{
  "num_hidden_layers": 14,
  "hidden_size": 96,
  "num_attention_heads": 3,
  "num_key_value_heads": 3,
  "head_dim": 32,
  "intermediate_size": 384,
  "vocab_size": 8192,
  "hidden_act": "tanh_gelu",
  "norm": "layernorm",
  "norm_place": "pre",
  "norm_eps": 1e-05,
  "positions": "learned",
  "qk_norm": false,
  "attn_scale": 0.177,
  "bias": "none",
  "tie_word_embeddings": false,
  "parallel_block": false,
  "init": "uniform",
  "init_std_qkv": 0.0735,
  "init_std_o": 0.0139,
  "init_std_up": 0.0735,
  "init_std_down": 0.00694,
  "init_out_by_depth": true,
  "optimizer": "muon",
  "learning_rate": 0.00677,
  "beta1": 0.9,
  "weight_decay": 0.037,
  "lr_head": 0.0108,
  "max_grad_norm": 1.0,
  "warmup_steps": 200,
  "schedule": "wsd",
  "decay_fraction": 0.831,
  "decay_shape": "linear",
  "final_lr_fraction": 0.0,
  "batch_tokens": 32768,
  "max_seq_len": 1024,
  "doc_mask": false,
  "z_loss": 1e-05,
  "train_tokens": 121400000,
  "max_steps": 3705,
  "dataset": "wikipedia_en"
}
Each number is 500 + 25 x the weight over its row's rms, rounded and kept within 0 to 999. Layers, rows and columns count from 0. Numbers have three digits each. The size before them is the row's rms in percent of the matrix's.

# layer 3 attention query, 96x96, rms 0.143, rows 0-95, columns 0-95
099:533488472521509527539483443462489494528515512516484494550507518460480485507513539499482512533484479477501482502483550548512531511510528471504473527506481473451521521468553487523503506487513515510464539478487453450477542480512504502485513515484459464506483505513526504469511483524483495528
094:499554543562514487489524457476515548504531520495516516483462507457499500516463474464473519528495495500514529533497522495473495505474545525457509534513486495506504544518474497488480475528484497526513503487537501532492490479516483488483505494479511467443527528457549509460498514492507469497
090:516495497509514504512482483502532523510528457528495490443523467491510464495491501490456450498535479488501454546532527490519504510482486500452500504567478494488449504487501466533530500468499523511504524515495505495519553477510512439509458514471509480467520513530492502525527486490524467476
115:531515523525495485492503458485468468481475483487506553544536466545473526490497528500509468460511538497524508476510486526476503508520514487503499496504525496514492502537519555420495470470516481507439506529530486502491496483486462519523515548542495490490466465485487477468503501504514492493
087:472468479468462470496489473496528510509485537486486463513519483504528476532494442507474511524502460511500492518508520496505502493526511487521504484457504523481514509504489516528460453507444507496524520471484503490547483489495527482491470524501544497482499541478482526575482526516504496574
072:516509540456497446481543511477515504515483497518523482533546447511502482504525511521540467489506512528475494485519520486511481520532499518493475490528511495495486488512560537470550502498499489502489487490478505442535510498522511523549507508509488499510479488448569507525535495504470503459
111:479481457459493483479499474496489485510480459460465514520526478529486581472536571500558505497471513511512488472514507447508499487524513512492513488482527446512537510495499531496475502435498508499497509510505509534508514544507476498531502495508517485542525483478500494497520489526484509507
089:484479575503538477479526485516515513523513473521507527474501497504449482492482442444467496465505551496466496517523505491505501498549463514499518513499483495480490468546481509500471482502515487500539529514505539524520500529506556504518542483480493482469478539515485488513483510519474474471
093:483503469469515502536485481528519495498471497500485473507537515536505487460518477539489509525476470457520504512495504508505503531492510489505525539472491490462466505471502508518483521456510503517475514469521458469535586525477466522525501487438539468474501521515470468521495514520504504537
108:476511513487478439491524509510491526470448483434457485522526516505501494521453515492491486499482512474475508512500508517511510489533498483518528474456513488499483529504463508490512479486526517506481573498474484500496527502531494518541550483523543465542494494561505482468473507512507499474
100:486507502486483537553469502492500468522499516535531524523550489489510511464551520529543457505510498534483490487487445506462514509507477489519492502501506517520542464464497520469547519486532511476476486503513492459496509529479498521503482494520450483444460484484463466481496483526470501485
089:517503526483505533497465527477484481493495557524519494499487484523470486491479479527514523476474484495502503513483530492531484473494489526488491536510548457523479496480548471469479541516503479519479484519538518456491482489495501565506527531517433497468484489449526493470451500496537488509
094:503505522542507503496511531529529512476506464529507467519520500445506491542455454500485494526516481464530490518456450470455524533482509514531501468510506533503496500533555467536454510486469510519460490474524506515483490494475529493487518519485497526469472526524499529542502508493504523478
101:514490492505436473488507510521508563530496485464522498477490503477513492532430498509456510510508504490531501516460529493532535485512553507483472488467478494474475479518450453538535474531497510527484523489466495527523481470498515492502491486502537474540522498514507506500481475487461490531
104:479469492534507510512525469518519535511492484505466509524478502473547449505492500483488479509505471495512465483525506502512535535480481509485478509522499441507498516446476487545535501521507523472495497471503536482536500519509545510507433500462512447525465488529492470458539506503491521529
086:460475495487491475478518518500471515522456470476476495498472489477492539481450490494519469491501504532458497538481503524530483510525554546502473500481491508499474484528497499523537513490515496462496534471480498513534529502524542537493463496479554488489459501479451522489478516525472549525
081:490443512510523468463526487518525468465484488523479490496552496452480468462467522551518494487499486492502474503534476544470507538514459470490510512509523471498543489496475521499505484504530494485468505485547464523554515547511494489507527474496499471467496509539490511497491538501508463495
090:511518524441465495513539528490500485476453419480472456512492491514501540485481499485532480473518497516510489462524478513523484513517515509520490487483492508546524490559515574499492461521530466505524500486490503485465522500487493478516543506502536550491488517497483493504482483502492522502
088:533483481499441442477509556498506516556477485480534472489500487543535472502513505527510482488521520530538510484467507505533492481516468463510483509494506520475474488480512523497449519478496501502478477517500525507453494460539484521479526522486504552535527522442494483485500491504481499480
099:512542491549510481470522485488482515503504513481500453449497458500481530460510451496477499488520490484447533532537504491518480479491507490481541499551462502475475490482512543484490527535510502533513536535527488504490517477497485500507529501474552549474459496510474496524504538525478488493
099:519502474500525517520467500500509505530478457519493518545535494470490512503523507516510507464500509481505507497556454512513509460477493473487526481533478472522497480486522512520477530559494470503510493497442438499520504511447515493488512522517477520487489455505505476498550474559503514549
105:512499551548538549476465515506478491480485566520522531462489488499465478482459462510525458492484506561453519480515540522503474489520511513498537535545491499502504503488544526486492481533522468486483462514505506510488478542464505512491480509496477475487513498496510501465474507495489484504
086:505506507482471468486493548564490481515505512499469440479450515510518499488520479478481532518507528473506492499490492515480505487525457523491519440514487548470492489473474445530540504520539490465551501513476517493478489526502520510459496477534518517494499527530516519521492545495490492472
083:517509463489520530527493526509492488455524481498525502470499486475523508482484499499524514484510466521515487464554487511521467513421466507493462491482520500507462503465511513514584559488506503511509494466510509498488521522510506449484478450548500520491490486536501481508494484467509522484
098:497505490525452455481492501526536502551518470511556532469507488546513560488504458508489512458495470509470495539495501508526498485542494535489501516489479512468483478515476498537499526516506468513482482476483507504496523500477483503455488497562465529450525524468511527499518470501502476486
094:496515483481507539483462527471550498510495523513517518517493489512491486532537536541515481501519498478515501495475483492488473491469483515456508481538466518459534519512542509481466539476455473501496521518524464482527472506482515512449522521515493456510504456424471509466514519485499518508
091:461460529501476475451533472500530466466497501470472502509571531522528517522542504453480507502498490480524524481498465483499504499462495456517501510468493480527535463542511537510481464518487469518531494518499517514478537495516534496451512496533520525520528494505535484484504472499483491476
088:503490521457521481488482486506443448507496492496448522494475476501501555513489558515493526474514526505502485512506479475507520473522534524475485526502495481499485517483517469490524470442547461525515512538516524490544486474516518496535524483528498464485509533469515520505494492520506466442
088:508521474485506500493477545518486503518518538465529512507531489487509515517538533488503514438490491491502527496502452545497491488505457451515509490514486575500530463456509524463463503483497507456469479488476497514502523491518467533482553492500485536485509489508543501540490471529498512485
078:502508497488528470521512532514455542501516515497473511530529508458519456488517532529531524520499526493519515508481522496494520477521479475482525541526526470461504480473492494478518478419473552502489524486473470496503531505539525489534461500476492463516515468485509485520541496497514475548
100:486480484530531545518485515532442520495494489501475475500504510471522482461517545510503510520489511518506553494518507529520480516469515451523507487455486452513492487473490508494484523508505476520461488483448517472474494511491508466520477492474480535552498523551498510554471484516490548524
079:524510522500494529495530493470566483476485519489453481468473484493474517503473491421520513526506534488501506510465515513503532501477507546491516464495549471510479545497515466514495484487523486507510539554515491497491479521521513479483435482515513479540464500513503516483470511511507541489
088:481481503534492495511494491527479522440509476485501472492520518550465493493515492520460486504532523487498518454516539522472508477532537498510481476440499520486481502521482531462491493495562491514494480498443491509529520453507496504494527554519516521525494549555466507493487522502502514486
090:463486522536479501517507483479479505503539469495485502523482485531495451505522488473486478504536532448498514493515502516492532490527441482487462513488469508474496492488503542467486538528533512533542474520459523499511519455556486490490488534471486532504485515521498505544495447472508480464
067:508478517494508517487476454486480488469490453528530518505498497537490491512524468508493485489510517507514517486514500532489490474501453522526463451463499487491513559513475512478495540522556510516456492470489522531521535496559452509500517514474499530540531547525529466477494493468498512483
084:501468481492489476524466478498472504499535458516489512499471491481526439510504446512469557506512497531512481508503535536490526498518485527548484470468491476492478511468457547513504483507526464474501489551493564486522483474486476506477529514475492531510500522546508494534498492515490468492
061:520491453509520490518469500527491473486479528495543527431497499500480510510465524446450506537526469526549477499481529504523473503460483531500460522536489510531484515528480457533486479514537462484511488507557532474503516490489512533479511492510484485492503494508507486458507510466480490489
071:508484506500450521488501506511534499470521479527479477510512490545487509471549501492517499439504514488471499484539525482474466478556481492488498499505498508536553493479508486488482521469537495485527524567511514489495487497472472549536500484479460462522527510504500493478519451534467483526
076:539535485469465466494506509529520479518476470492502473464562507548521525471527494529477495496504522495499534489503534452498506499524484483528503486524485481537489497496490534512510483531525522523484510520469483506520470504435490523515499482485475477521512551506503481412477498520505527505
092:534524480484492486497476488502514505530464469525513496496518495507538494460535543546458460494522491538490531469517501493486513533480508526512478501514522492498493509447478521477522516508496470480456508523522524532509513549477503531467501471485501496496506514480541472430462449513543522501
077:451498495538512475483541501490466495486493512450505508503495505546460476538468523472561506530525536487548484501463473498468526474513506510511471492474508523534522501505522482461469514463509522485508457479524465483518513485529500504544520537478547501494520504469493499539497473488519486475
085:492535550496532501505508512507524460506457503479526444534539532479522486482530503507474481463517513528483513542496495482518506503480510482514497532512491500538498428485522456485538476479478501529490506502540516511453491509438526520494473475508520492494477505468516492479469462505523503539
066:517539472500507505478542543517532519521481530427486469446557487524496516511464490471513508512512505468528496520501463493539511468494512482495481469521498531518479498497491454530521496483497512483473496474526468461506537535517472528536508496490514494469547512547502490509470485513503497475
097:468465533475551516513534533505494498463509544462522525517510515492479456503445496479537472528520514484511502496516486443542484509494511495498501476500508519464506459539491478506503490503510520494521456460531468475535504505529541492486480526538532470484475501494482523525500489463478478458
072:507541478495504506488517496467491484534510534485491462503505518547532533506521500546494509510547516500490506491502511446531461472523499504496474527529432469508520508461456511504505551521463513514504519526503488493513478494470472505489528454466502468505462500483506488477470533547547504502
071:478481509488498501511501484539490449509477511535511496545524540470481505502517524540540481486478473490518535443500531494499452522516457500501516493499491553500552503459515491524500424487509510495516517509486493515497519520453490496476498491503486459462507529532502467494486557489482502517
067:499519525493491491512462518499521516487523492443461510475522497542493584488521527438518508513496502500492504462465471503510519487530525479479511466519473504517476510511482517470500483451502510492462519518457510532520493485504485474450427487540509487491543498507499517499531522509498505508
088:485527521468508477495500537500542505529473527549511527522537556498496483512544479525493480497490496500502519473511478503505482513497496479491528533537516505539531486484492473476477457456453520529506557511490500538494493515462485489484484437495475463517507496478510521471533491552528492521
066:498470518484508515545549473463545506485491480513486509445540506503497527495473516492533431500497493494481495507493490473504503497525525558519503508507503506514501496532524513499495492456461502474539556441521510534505521496506502492512514512503461472487490458458488475504495563537508512511
070:505520510498494421457505502546483543463482458508514496527513523461496516497511490523487538484485459500513519451547504495483476492490539504491532496488493485486532462464478492497528520448525504498464481504464528539561466502520488518536519496519510507503525508514528520500503502483510497538
082:491461509480498527506502486523501504507488507470516498501537532463506523532468513476531522521510515499528496527460492491509503481500497458458531481510525500481524497563498473509518463490481514490545469453523469473491517477534535473483522450525561474479493427533509522491503518518495498512
088:511509512500563536480479517479486505454532509475500466516521522493482505527432485451540493513525517520519499524493470487515532491505550503487499472511476530497465503540514431519514484500504537500491459472525470487492488481482530496537477521509512474478471447521500519528497510488519474491
075:520527471517501545504475508519517502469523521468496456527478494476490505476484496491513518509486504456496514526515527512475483485511563486530531439500484543474494465518506408512548495523493485516501482473463487491489508494479508513476501506467464527506535529507515502469499521486455500532
076:486500532483486505484537547470520494558473465522490492491507489520475499478564530510485457462495506498497513463539471504510501487512455477504460505462501496512466524503468525453498552504505486519441538516479502519506500525504494528510533471480476474522503505476508499496487476532481533546
078:478470489471491519530541564513512519476485494485505493511495507481498488547481478475549474590470509460530489529501510462515492482486484498518536472513553485510507509515471483534470501469492510472503517462444482485497500498515519485519456479521480543524502480485495517513507498525476516488
073:494499520502506525506497507525469479494507494431526455480484525468503483506457514498516517434535485508520444524488473495515492522491460484543488467500493503485498502502535454507512498504480494496509510489584499474488476513482542518506493499543522501532483481502519505554480534509458473507
073:507486512518461509498494493470449520500498477488504519501465522496462509520491514519459484497508451507495487507515535518506518509500476571492498470498473505514446522504499464478534508486499468499488528510516524526511503474539481492501486549495526560544516518548496536574499485472466511515
073:497474451465495508502461463519481501497516460478523487474502533507518500472493505503513496538510490570498497493521515565520502514488506495554462499465493509526505522493474511529494451524540487448520540488499508509492527513480509508518533490478485532468479445515476512489487501491542450499
067:480509492499517511472458531484490510483501520467538512453517556524478524507467495491550476507473499488528483517454484511527471506514499475523515521477501550484515464492542481523468456495473486530504445457541500493503535500542536492475539520534524490477525476503521515521496515499514506530
072:549475547501487531448513502493506498480507484496478537486439518462505551435455503473498493507526524509517504493528458540493516502511492502464530487497485560512505486530499556509473497486542519498518516512458530522517503478501499498494497539487492523490508447526474498475484506508481505506
070:446508509485499518511513515476494494531497530505499531531474514487529517525516552502509488537478494486511523506461497463496520521515505541434469515482501503476511533482473492456517480450469504479519545536508500535507477483527501491527469470522548481495474514478486553487469495496559518483
068:510534494492526550523459511476501477489539507517501474488494513506527466465488495538507461444512495484482496524482506454564506481504537477512511519485490489543488523520536440529479502475496464494525547489488488482475505503479541495497442496489517495559484500467537519496497509509497514507
073:488480516523477491484491455464490513495515524554496495481442523511491466526565504510503508517558527489484493450511527515487499478526505510494474470494479475504562510514474532456467459484511473479502505529490471533536525482516515511471480530498506476497535497478486511510525521461508458496
070:525483528495489486470495476467475512495558474487469482559500517497515460484504478533531502505562518496559459482491494471468532523505518519497475501507474510456494500484567450480518500487503509518524471473538510463504484457477498513474464513481489481482492485507499519523513501488476495538
127:467521485534518498537424465466501490498495479496512544519504505498482496489532529503485480512494469520512485513480526518542491460498531499467544482503502497490504504485472467478481453463546479491479486551512527515517521499541487485519456530522496489516520534501532485488517462469542469468
123:515475533533499564519529477451491513517539499501486504530425520505507482525515456525460451473519477497444478495500508524501535493499538548460494495497480506488489545500504521500519502525480477500535479495482520529499510493533491505480473496498500545499465508505482536516466475485514487475
122:473517539539500529511448481486493506496510518493488485506465523482531497492467490547505468483517509512478495520485514520554492488510460503487544521475506508529514485556521514491492451488479508513462495460514547487506467460530520488539445545494489514506465470503472546499488491502544499515
114:475495526511516467507519506537511487483508516478490471523538527456503530464491515513488576494461496463477500557509525526487505510485472497510482534537549479489535480449461473490512518474492549508517495473489502503473516508522516488510469519528498510471531491490452519490500486519547463501
122:488498490505479516517496527487469532507500476490508480505499553510477513484503561497555498478512531500527490502507524503556472485475463508513476476457531438516543526499463486527500481516461480507507458491517487472462519514461517523539480464509497482533511497478515496525535502513455537526
120:473499495488489515510523477476479471507519428533479468535475510492514522531529500562481514490498527527516465509520475533525535503534488490533522485453488468533425491507490502493502472464488494507491522512497496505459509472499507464545498473475546536540490490517499490511503534491506475506
116:538531479493526487549508518478526468530515474540489528502521497467437515482461509471525458501448519478512515504512500520548480503465497510498523478541477486488489493519470462528498514460493541542479505449517468484535512538521493525502482523489466462474509514488513491477503515472501515499
105:455528484491523472506562479494489511466502522479487481532488518544473506551479499464497480464505489519528516538572485492492533502467458504492507550505509509495505482524505522505458496522495479484525432498513483479510516503524498483504516531524526498451494520481494515538515482498472463471
124:549523482493503492519505544503504527525533534495520498488524498501533490473476477505437493519501462496519487523518500462498503546488524480507535546496485504499469507446477504500514493516496499512451492530503533488482565512475482491458512485496422499472522505534495462462513492478498505532
125:479469472481468505557477493490523492470492491438533493451525488475523523467516525482529541504527489501507447539498480525525497496511535492512488550486491534507529514528482495499512490494495535515488523476494471490522483505500481440527487521567516496535482474483502504520502537479487484462
125:459497473467530512501535527544490482543458527497515467489503459543496477492551515502465501469502501503496521520553521503462531512489533523492461479522516489498495486440475486495495497463487494509453521509505495484500515545448490523544502488545512506493506556485478466498491476506500501487
121:538501508494454489494515498520479463484444481506489514514509450474491524502486470443498531546481512457491502511500499499492512504504499497495533482540520501490521444478508547493491511520525498497451469500469485529512504502541488509529554554494516539503492495511473465543468509483534523473
122:540513512512473528515510512497543468501499501531522541499516520503517438496533498481453528488464506492504494462509503552480478554494489474511494519494526463461513538458464524502482499485524494514475477508497547513450479512494444541457548513498501496468485486509495511469492515489518489512
131:481481509501524543501471526463484481458501496488489484553488539505481496436472490461558485511462505475514455538473504519495495500511462511502536485485485498486517485546522486468497505484465495492535512455545498463510498515526535511535494503527493505523484459490502516561493505511523517483
139:482487503523490504554480526488489517499506507526493506545463516519462471551501491495515537529480491444525487490510476524532480523479463484477480475488500533478498455507514509521480542526488550493519457489468492480483517481548490478505477536506506539498488484534495530537517480448525515462
131:511529495538497492484534519466536502523435490511501454475539521517481515483517422468489480469469479501485487491497499501543486495494452468556506514521476489524504490526504541512540552541495476505466515466500515466507499516488491522484512466504518522489494488524476496537484488522503523518
105:507469515479501465511478474475474521444548494513512518480518515508542509516504518515537485534463510520496477486520519452487539497505568473466513486452544459518469500434523495468503525499522499484474453505478495508520529515517518510499477541534479493490522494500505517503508453501499490506
122:555501490503481488493508456527449487536519527512521528500463506516499500541500470491462532515480522488508478455526546463474488525485543523465485509508479462485529517486492498510505533510538494518475499518517464474496480486521450505501576497456481490517494510536492491489512511481518501453
112:519469516463498451493534507512495485529476556491443490507501504497524553487553503501496484525499501533506527446502480498481520509529521510529527506533507519478504508483476488491493479474511503511494453472549500493499471502511500484470483482443524486450507525462505519507525498546440497480
139:509490552456472491465519489477463536461491492493481518519484522499477485530485477471537477516559467492491500475529504514495516504508549512540471487521481532507505518515497538470462493512542478511509464507516488447531534487509523505500503533463521501537523507534452498504518470483459474494
120:501523494496485510507433500490430537475468480486508483491490505486546502499518506502480502490515500505483491509519528503537494565498543534520500500491457499498538506504476497485486489506471472517471551489449530537464448485516525468509500508468501522520498494465502474504505547517471528545
106:460472556536472467508533539496514484520517497498446457500516489554470503512510463475472505421506513487490549515505545515472515478523544500478486524459490448484501479516504520497475489501521477483513520513503529488510498518518489523501517512469482529508487531495505523480475519497461511506
127:557460521515526451480501497530537443469480513498540508495531530488496510485495537499465487479529486530474536526518507474521503512498520470515503474509523501516468481491473524567496467534500456516475518480532471510517488503476490508478550480473499467491480489525536516461496511500480467497
109:520533507507472484454478488482501484498520493488508508515477479527548476535501536539474527493528482503497473491508524501461485553477505544527489494484464521535498485448490468471551517484490459493487512514506526507499572493486517557478526477503518467505490505493476442494486517530478495491
127:497450538471513530509518482481506470508527476483475495504501534557489506508492482437523507508451511527461486482514508516503471512499465481547476494465511529481511500522442532492494456507501559504518526458506519498474485493482506494514532512535503497523457508493528493501479534500538473460
127:535525461507524469523478513507487491485529458510449481499501525542514538503501523523555505481464502451512499501540502500529509484510498439540530477475467503493498529520503536491486509494493473507545464495518499517512494478455488521555533474513465457489535490472494492492517520503499458505
132:512494548504482495506516535482536546486550481505488504485495509523470503512471470488521503542490525508468467509550514487509484496509526505526491486509484475493504471545482488452485516467502537508538429466502532463473477490525459514522464503505478511498488478492514578493517501508475484477
126:503509476506496464460498506500476472485490476500491504517500513417510499504468480497515532470492515518544457462532534477506463513474506472477519516525486503539558523488542491522457477493517533500492503493523515515473502527498521537484470522545484482485473508516505512536523529469492478443
122:521518496485501441496487480517479447467518466480504455505463524517504503499527491555466484502529514552512508476532482516482460514530505501487498497470492516519482502467528538466487505499511528443497533491460496545501531507511453522476514512470514553504497521497518504470485515550517491514
144:488524511516542521525503515467523488527473489500526528555532499483500520480520475521494478506446478488472515543498519489508484518491503488491542484533499523465499488457497506530536484482463493510467516457505473486495449509477498444495437491521502521534475494476569482496519521496509510530
135:504536504476480480544544533513536510495509503448480486539514508473483479533480448527494489505468477450491521538499500492549507520477475507477494518496535495473496492482550485500488468495488543555512514479446508485508481461494538499507485511510468500527476522509536506526517447517488488494
138:530519493481445466484491492489456533515522501498492467461452476473490523461513518480520511523507481520478488498526461475504541520528507511482499471510492497538482460489488516484514463513510461494533545538479486511508509532501488531455515476516526497504493501531542559506511519549455497528